Each number is 50 + 12 x the weight over its row's rms, rounded and kept within 0 to 99. Layers, rows and columns count from 0. The size before them is the row's rms in percent of the matrix's.

# down: layer 5 MLP down (transposed), 384x96, rms 0.0864, rows 83-99, columns 0-95
# up: layer 5 MLP up, 384x96, rms 0.174, rows 84-99, columns 0-95
down83 109:55 50 38 59 71 53 37 37 42 44 48 55 49 34 56 46 46 56 59 49 52 28 51 30 36 73 52 47 27 55 73 52 71 72 27 46 60 51 32 53 49 63 60 52 66 37 47 36 40 51 40 48 47 46 51 64 53 52 42 55 70 69 40 24 67 62 42 37 56 38 57 50 57 60 53 51 53 58 40 56 41 62 78 60 65 45 49 59 68 48 64 18 58 59 47 34
up84 118:47 51 57 58 43 41 38 43 66 37 58 63 46 46 51 39 55 20 56 63 31 59 66 53 29 51 48 42 56 50 59 54 30 41 73 54 52 59 40 61 46 30 32 44 52 49 46 67 76 50 58 37 66 59 43 45 40 42 41 49 54 28 52 32 59 36 56 31 71 43 46 36 70 62 32 62 47 52 42 32 65 31 48 43 31 31 60 64 60 38 59 60 37 42 42 37
down84 109:47 40 43 64 50 53 54 61 47 42 42 58 41 68 38 62 67 55 44 36 65 30 55 71 45 62 57 49 71 61 57 51 51 60 53 50 58 54 19 49 40 23 55 36 57 47 52 63 71 41 46 50 44 46 64 46 42 48 30 61 33 61 60 38 58 48 39 42 30 66 64 50 57 77 79 56 31 50 37 33 55 36 50 47 53 49 72 39 41 51 79 54 53 39 41 52
up85 098:53 50 58 47 51 50 32 55 64 56 50 54 55 43 49 41 56 49 73 61 40 42 43 58 70 44 49 77 62 66 45 26 66 53 50 44 26 61 60 53 65 37 44 39 44 54 33 29 44 57 41 35 75 67 58 49 45 43 63 37 40 36 66 43 50 16 50 46 86 53 64 49 38 56 51 68 62 46 54 73 53 45 70 53 50 48 58 53 57 38 53 66 52 49 43 56
down85 100:42 39 47 55 70 48 57 55 50 76 56 46 68 39 58 44 51 44 34 70 43 32 55 39 80 56 59 35 58 23 57 57 38 51 48 39 61 57 56 49 63 39 73 41 50 54 33 41 65 55 33 53 66 37 55 35 37 74 63 33 46 54 49 48 31 66 53 42 44 46 27 30 53 47 43 48 58 37 56 37 38 35 47 63 48 48 59 34 50 58 49 43 45 78 57 36
up86 065:41 66 35 66 66 31 49 77 64 78 38 42 60 50 72 43 68 45 76 60 34 62 56 57 60 59 46 29 26 60 43 47 47 63 48 34 56 50 40 45 55 50 30 52 65 56 38 49 33 63 65 52 51 59 58 67 60 38 67 50 38 41 53 47 60 51 42 54 55 64 57 68 52 54 33 47 38 62 57 58 43 66 62 52 47 40 25 35 58 42 42 47 44 64 61 55
down86 065:52 41 65 65 46 64 71 61 41 49 44 54 55 49 46 51 65 53 34 55 52 42 51 30 55 56 50 53 42 61 42 78 65 53 53 42 47 23 32 59 62 35 35 66 64 52 40 54 37 53 53 55 42 14 49 37 28 55 37 51 65 38 41 56 42 40 66 46 65 53 59 55 46 51 61 68 68 34 42 57 49 63 59 35 72 36 61 58 71 40 34 30 56 50 39 39
up87 118:44 33 41 69 35 53 54 40 56 52 61 72 49 61 48 55 64 32 48 60 30 47 53 45 27 54 51 47 58 60 45 37 53 48 56 51 32 44 75 54 68 32 45 28 51 28 56 63 53 55 46 31 61 48 50 52 48 44 58 34 64 36 38 72 53 50 67 75 42 59 55 65 61 57 45 59 29 44 62 49 48 69 31 29 48 43 72 49 43 28 68 50 41 52 49 63
down87 119:34 38 63 48 55 27 76 52 45 53 54 42 45 75 59 65 39 55 52 32 44 59 77 57 64 63 56 37 29 60 54 53 45 52 55 30 38 48 67 56 74 21 57 37 51 51 60 47 46 43 35 46 61 55 56 46 42 38 72 58 60 50 44 67 40 66 52 39 51 57 48 56 32 45 47 58 43 50 45 29 66 44 54 29 57 42 61 60 55 55 69 45 65 39 42 76
up88 103:23 37 52 58 39 64 55 68 46 58 50 36 51 56 52 67 65 53 50 42 42 47 38 37 57 75 46 72 48 57 38 50 25 60 42 43 55 37 60 62 61 55 53 48 52 52 39 42 48 83 59 60 39 60 36 59 63 48 39 54 38 64 34 36 44 29 43 51 51 64 64 42 67 45 48 52 54 75 35 79 65 42 62 51 57 56 31 44 64 50 44 65 69 39 43 51
down88 112:40 45 48 34 62 43 82 30 60 61 51 54 41 36 57 36 59 71 46 67 63 46 55 56 42 44 41 58 37 51 64 57 60 37 56 50 53 61 21 49 46 73 63 60 47 74 46 46 52 48 16 57 50 55 70 63 48 60 64 30 31 45 52 40 45 66 59 50 41 28 52 46 62 49 71 61 46 51 36 45 61 54 59 49 60 68 46 62 53 37 68 35 40 49 63 43
up89 100:36 67 39 37 34 55 43 62 51 61 54 63 52 51 74 66 64 59 63 56 34 44 53 35 71 56 58 48 69 42 47 42 51 44 55 67 49 21 44 53 52 36 39 36 34 41 41 58 60 39 44 41 40 37 71 42 18 46 35 39 35 44 42 56 37 42 58 52 79 47 59 33 59 50 36 55 52 45 77 53 52 54 44 46 62 40 56 37 55 43 63 68 73 52 60 50
down89 101:54 49 66 40 62 40 31 50 62 71 56 55 53 47 44 47 22 49 45 75 45 45 34 44 56 29 74 26 51 49 46 63 56 37 30 58 63 57 40 49 55 72 64 54 59 51 56 57 78 68 41 52 61 46 58 48 50 64 62 52 62 43 42 46 42 36 65 52 49 63 41 60 37 56 50 54 51 43 46 62 37 61 60 78 63 61 49 69 67 40 59 77 36 59 57 52
up90 108:68 51 55 23 62 51 57 64 57 54 51 55 40 50 42 36 68 58 45 60 38 54 62 58 56 42 63 56 20 73 60 48 54 38 67 60 47 51 41 48 53 72 69 40 44 54 31 40 55 55 50 31 57 39 56 29 64 48 61 51 31 41 46 74 41 61 53 26 62 52 50 50 41 33 48 31 74 61 58 47 31 43 56 78 62 51 43 46 57 41 43 69 57 47 62 48
down90 108:74 71 50 51 50 35 34 53 41 45 38 42 49 75 60 24 57 46 61 74 44 51 43 44 48 56 37 53 39 49 49 67 51 70 49 60 44 79 60 60 31 66 40 58 48 63 52 35 52 29 44 44 38 49 46 54 40 25 29 47 45 24 59 49 37 26 40 51 59 40 36 40 64 40 38 54 72 59 62 68 47 41 58 56 55 50 55 32 49 49 58 56 59 38 46 59
up91 111:43 57 59 55 45 39 32 61 54 53 28 38 50 58 36 51 40 55 59 35 47 57 53 43 66 77 38 28 53 31 36 47 81 28 43 50 66 28 51 75 47 33 33 69 56 57 39 51 43 55 60 66 39 26 49 44 51 54 71 53 44 50 49 50 30 61 50 46 63 60 42 56 48 49 49 41 31 53 41 45 59 39 58 36 53 56 69 54 43 54 35 48 20 62 45 53
down91 114:52 64 42 48 71 49 45 42 56 48 41 60 45 74 35 59 59 54 61 36 54 39 45 52 40 45 50 63 68 63 51 54 46 45 68 71 45 38 29 44 58 76 63 45 39 71 52 32 40 43 50 74 39 43 51 54 37 32 77 50 54 62 49 40 58 65 44 45 68 31 56 51 41 75 27 61 66 59 36 42 66 64 50 54 73 45 49 54 39 59 59 36 59 37 53 52
up92 108:54 59 40 54 61 34 48 41 60 61 70 47 60 51 31 51 43 43 59 43 63 37 41 65 23 61 44 37 43 46 24 31 61 60 48 68 56 52 45 50 62 51 65 55 64 42 42 56 44 71 53 41 31 62 51 42 25 58 32 21 24 49 64 55 52 41 33 58 52 54 44 72 56 50 41 51 46 45 34 42 41 38 47 65 59 58 23 57 68 69 50 57 51 38 45 41
down92 107:47 49 38 52 50 45 57 38 50 63 31 47 34 61 69 64 57 59 72 52 35 41 60 56 52 31 39 55 55 29 64 45 73 56 52 62 50 68 47 53 57 25 49 49 56 48 38 73 55 63 57 37 27 30 30 48 44 48 61 29 34 30 23 52 34 40 31 69 51 60 45 50 59 64 46 53 52 52 56 48 50 40 47 49 23 32 44 51 59 66 61 48 40 50 52 32
up93 107:55 46 61 63 75 58 53 29 39 33 33 66 57 43 46 30 60 43 59 52 41 52 74 61 44 64 39 47 48 43 51 61 37 61 75 41 52 56 56 57 47 47 53 58 55 57 34 29 40 35 31 46 35 60 51 51 48 49 71 39 55 61 26 60 32 54 67 33 40 46 29 62 45 34 41 44 45 55 56 47 39 68 56 72 62 52 24 33 43 53 40 57 53 32 38 45
down93 102:42 77 42 59 46 45 61 42 50 39 36 60 58 68 34 55 33 35 44 43 58 39 65 56 38 67 37 43 38 45 50 53 44 34 61 48 25 48 46 76 43 39 54 49 61 74 46 29 61 52 49 46 49 54 38 45 43 21 58 59 60 66 68 52 59 25 70 56 54 63 48 58 66 37 47 53 39 53 44 51 57 54 45 57 42 54 31 67 47 34 30 71 59 48 62 34
up94 112:60 62 35 43 39 56 66 58 41 35 63 49 73 58 59 51 48 42 59 58 63 52 41 41 52 48 57 49 52 55 43 65 54 41 55 37 42 68 38 34 38 40 58 47 37 43 52 81 36 53 52 53 38 63 51 73 41 45 67 56 44 71 43 80 57 59 35 63 48 54 73 65 65 52 46 38 53 46 47 29 48 58 50 58 53 48 71 07 46 63 51 39 61 65 46 49
down94 119:59 77 65 57 73 59 48 68 52 36 44 53 62 57 29 63 07 52 50 56 50 49 40 51 55 53 46 49 45 52 65 57 56 44 50 67 38 60 56 63 44 45 31 49 53 55 62 56 45 49 39 66 48 58 61 30 57 32 75 51 44 24 52 43 63 46 44 63 51 60 41 59 31 45 47 56 33 41 63 37 70 38 24 40 54 52 44 51 49 59 39 67 56 59 70 41
up95 101:51 47 41 43 27 42 50 34 45 62 49 64 39 60 40 44 62 47 45 39 36 46 71 65 39 33 54 43 62 51 40 44 72 43 77 48 49 43 45 40 68 47 54 57 73 33 43 30 50 43 71 42 44 60 40 57 59 76 50 59 40 51 48 68 53 48 44 28 58 64 56 26 59 40 54 36 60 54 52 61 36 36 83 21 35 50 40 44 46 51 41 51 43 49 46 40
down95 099:59 45 76 55 54 54 75 32 51 58 45 53 40 34 53 40 42 58 63 52 64 64 52 73 52 40 42 37 34 59 53 63 49 59 53 39 34 50 53 64 50 64 62 63 62 72 69 14 51 41 35 46 69 61 63 73 50 39 37 46 53 31 47 38 52 63 63 62 50 51 32 67 48 43 52 42 41 53 59 40 47 63 55 38 34 40 58 46 48 42 59 54 35 77 45 66
up96 093:44 49 35 55 57 60 52 56 39 71 36 51 62 50 63 33 57 55 60 92 29 58 44 47 47 48 46 42 73 64 66 89 56 48 59 38 51 38 65 71 46 50 52 52 63 48 59 46 56 55 36 44 51 49 59 67 42 51 61 51 55 46 60 59 43 41 46 40 57 60 69 55 35 51 50 64 55 53 46 70 30 54 52 64 50 26 67 23 68 54 50 57 54 43 57 59
down96 125:44 50 54 49 39 44 47 53 61 12 63 39 80 45 38 62 72 47 39 31 72 58 60 51 48 52 37 37 36 45 44 32 53 54 35 39 54 70 31 43 48 37 48 46 61 25 41 44 66 59 43 58 63 54 48 63 45 54 48 33 23 44 36 60 47 54 42 55 45 50 33 39 41 42 44 43 41 36 50 45 58 36 52 42 36 53 29 83 38 43 38 47 51 44 45 49
up97 095:47 49 51 59 40 19 63 42 67 56 42 59 69 48 61 57 53 61 49 57 47 58 54 46 48 54 35 50 36 61 31 52 30 45 61 56 45 27 51 67 45 59 48 67 47 59 51 47 41 51 72 38 63 30 32 59 54 61 59 56 58 70 81 45 34 58 37 49 61 55 52 53 51 48 33 57 57 47 43 62 52 45 63 51 40 53 79 66 76 39 77 57 54 67 67 40
down97 105:47 85 64 43 58 56 40 39 37 39 56 40 37 61 43 41 36 37 53 48 61 20 47 50 51 50 51 29 40 48 48 68 64 40 41 43 44 45 49 56 49 47 65 66 47 49 55 44 35 52 44 74 58 64 60 51 59 38 51 53 34 39 46 42 56 79 24 50 29 46 42 55 45 58 67 52 47 58 52 68 65 45 55 21 36 36 20 53 37 57 58 43 44 40 40 62
up98 055:46 22 43 57 64 34 58 57 61 46 78 51 46 83 49 59 34 48 56 53 30 31 52 53 49 61 45 53 53 55 56 44 56 55 39 55 49 72 36 50 48 43 62 51 54 53 44 62 55 43 48 53 73 51 60 50 60 42 39 49 54 25 61 45 51 43 21 47 46 46 58 56 61 66 47 45 24 41 41 69 45 41 63 68 69 50 61 59 47 47 18 39 33 34 43 69
down98 050:61 55 51 51 39 67 37 37 58 46 60 69 69 55 59 39 31 60 75 65 48 60 40 55 68 33 70 64 78 63 56 49 49 63 58 50 47 44 67 78 63 53 40 31 63 45 50 54 56 37 55 64 42 40 56 55 36 56 70 43 50 38 65 32 56 56 56 42 57 54 46 55 44 65 55 30 61 59 74 43 35 33 50 47 39 37 28 46 64 60 60 60 56 58 57 56
up99 102:39 24 47 50 37 42 61 44 38 58 30 60 30 55 51 45 50 47 64 39 56 29 59 48 49 69 48 51 49 56 58 50 59 38 49 34 44 48 39 64 54 51 78 35 44 47 47 58 51 62 34 46 30 45 51 68 46 58 53 26 38 50 73 52 41 51 55 51 56 77 48 38 45 44 27 23 24 61 57 62 47 49 43 58 62 34 21 48 45 64 68 62 39 58 51 59
down99 105:34 52 63 51 36 58 21 71 45 51 41 32 43 47 38 62 09 53 34 54 65 42 61 60 48 60 60 72 48 65 52 63 48 56 30 43 66 51 29 50 64 52 41 74 55 42 41 51 79 57 58 32 50 53 52 60 58 43 31 52 56 41 48 48 55 53 67 44 36 51 53 42 49 26 52 46 66 67 48 54 63 38 45 52 73 46 42 61 58 48 40 44 50 48 40 38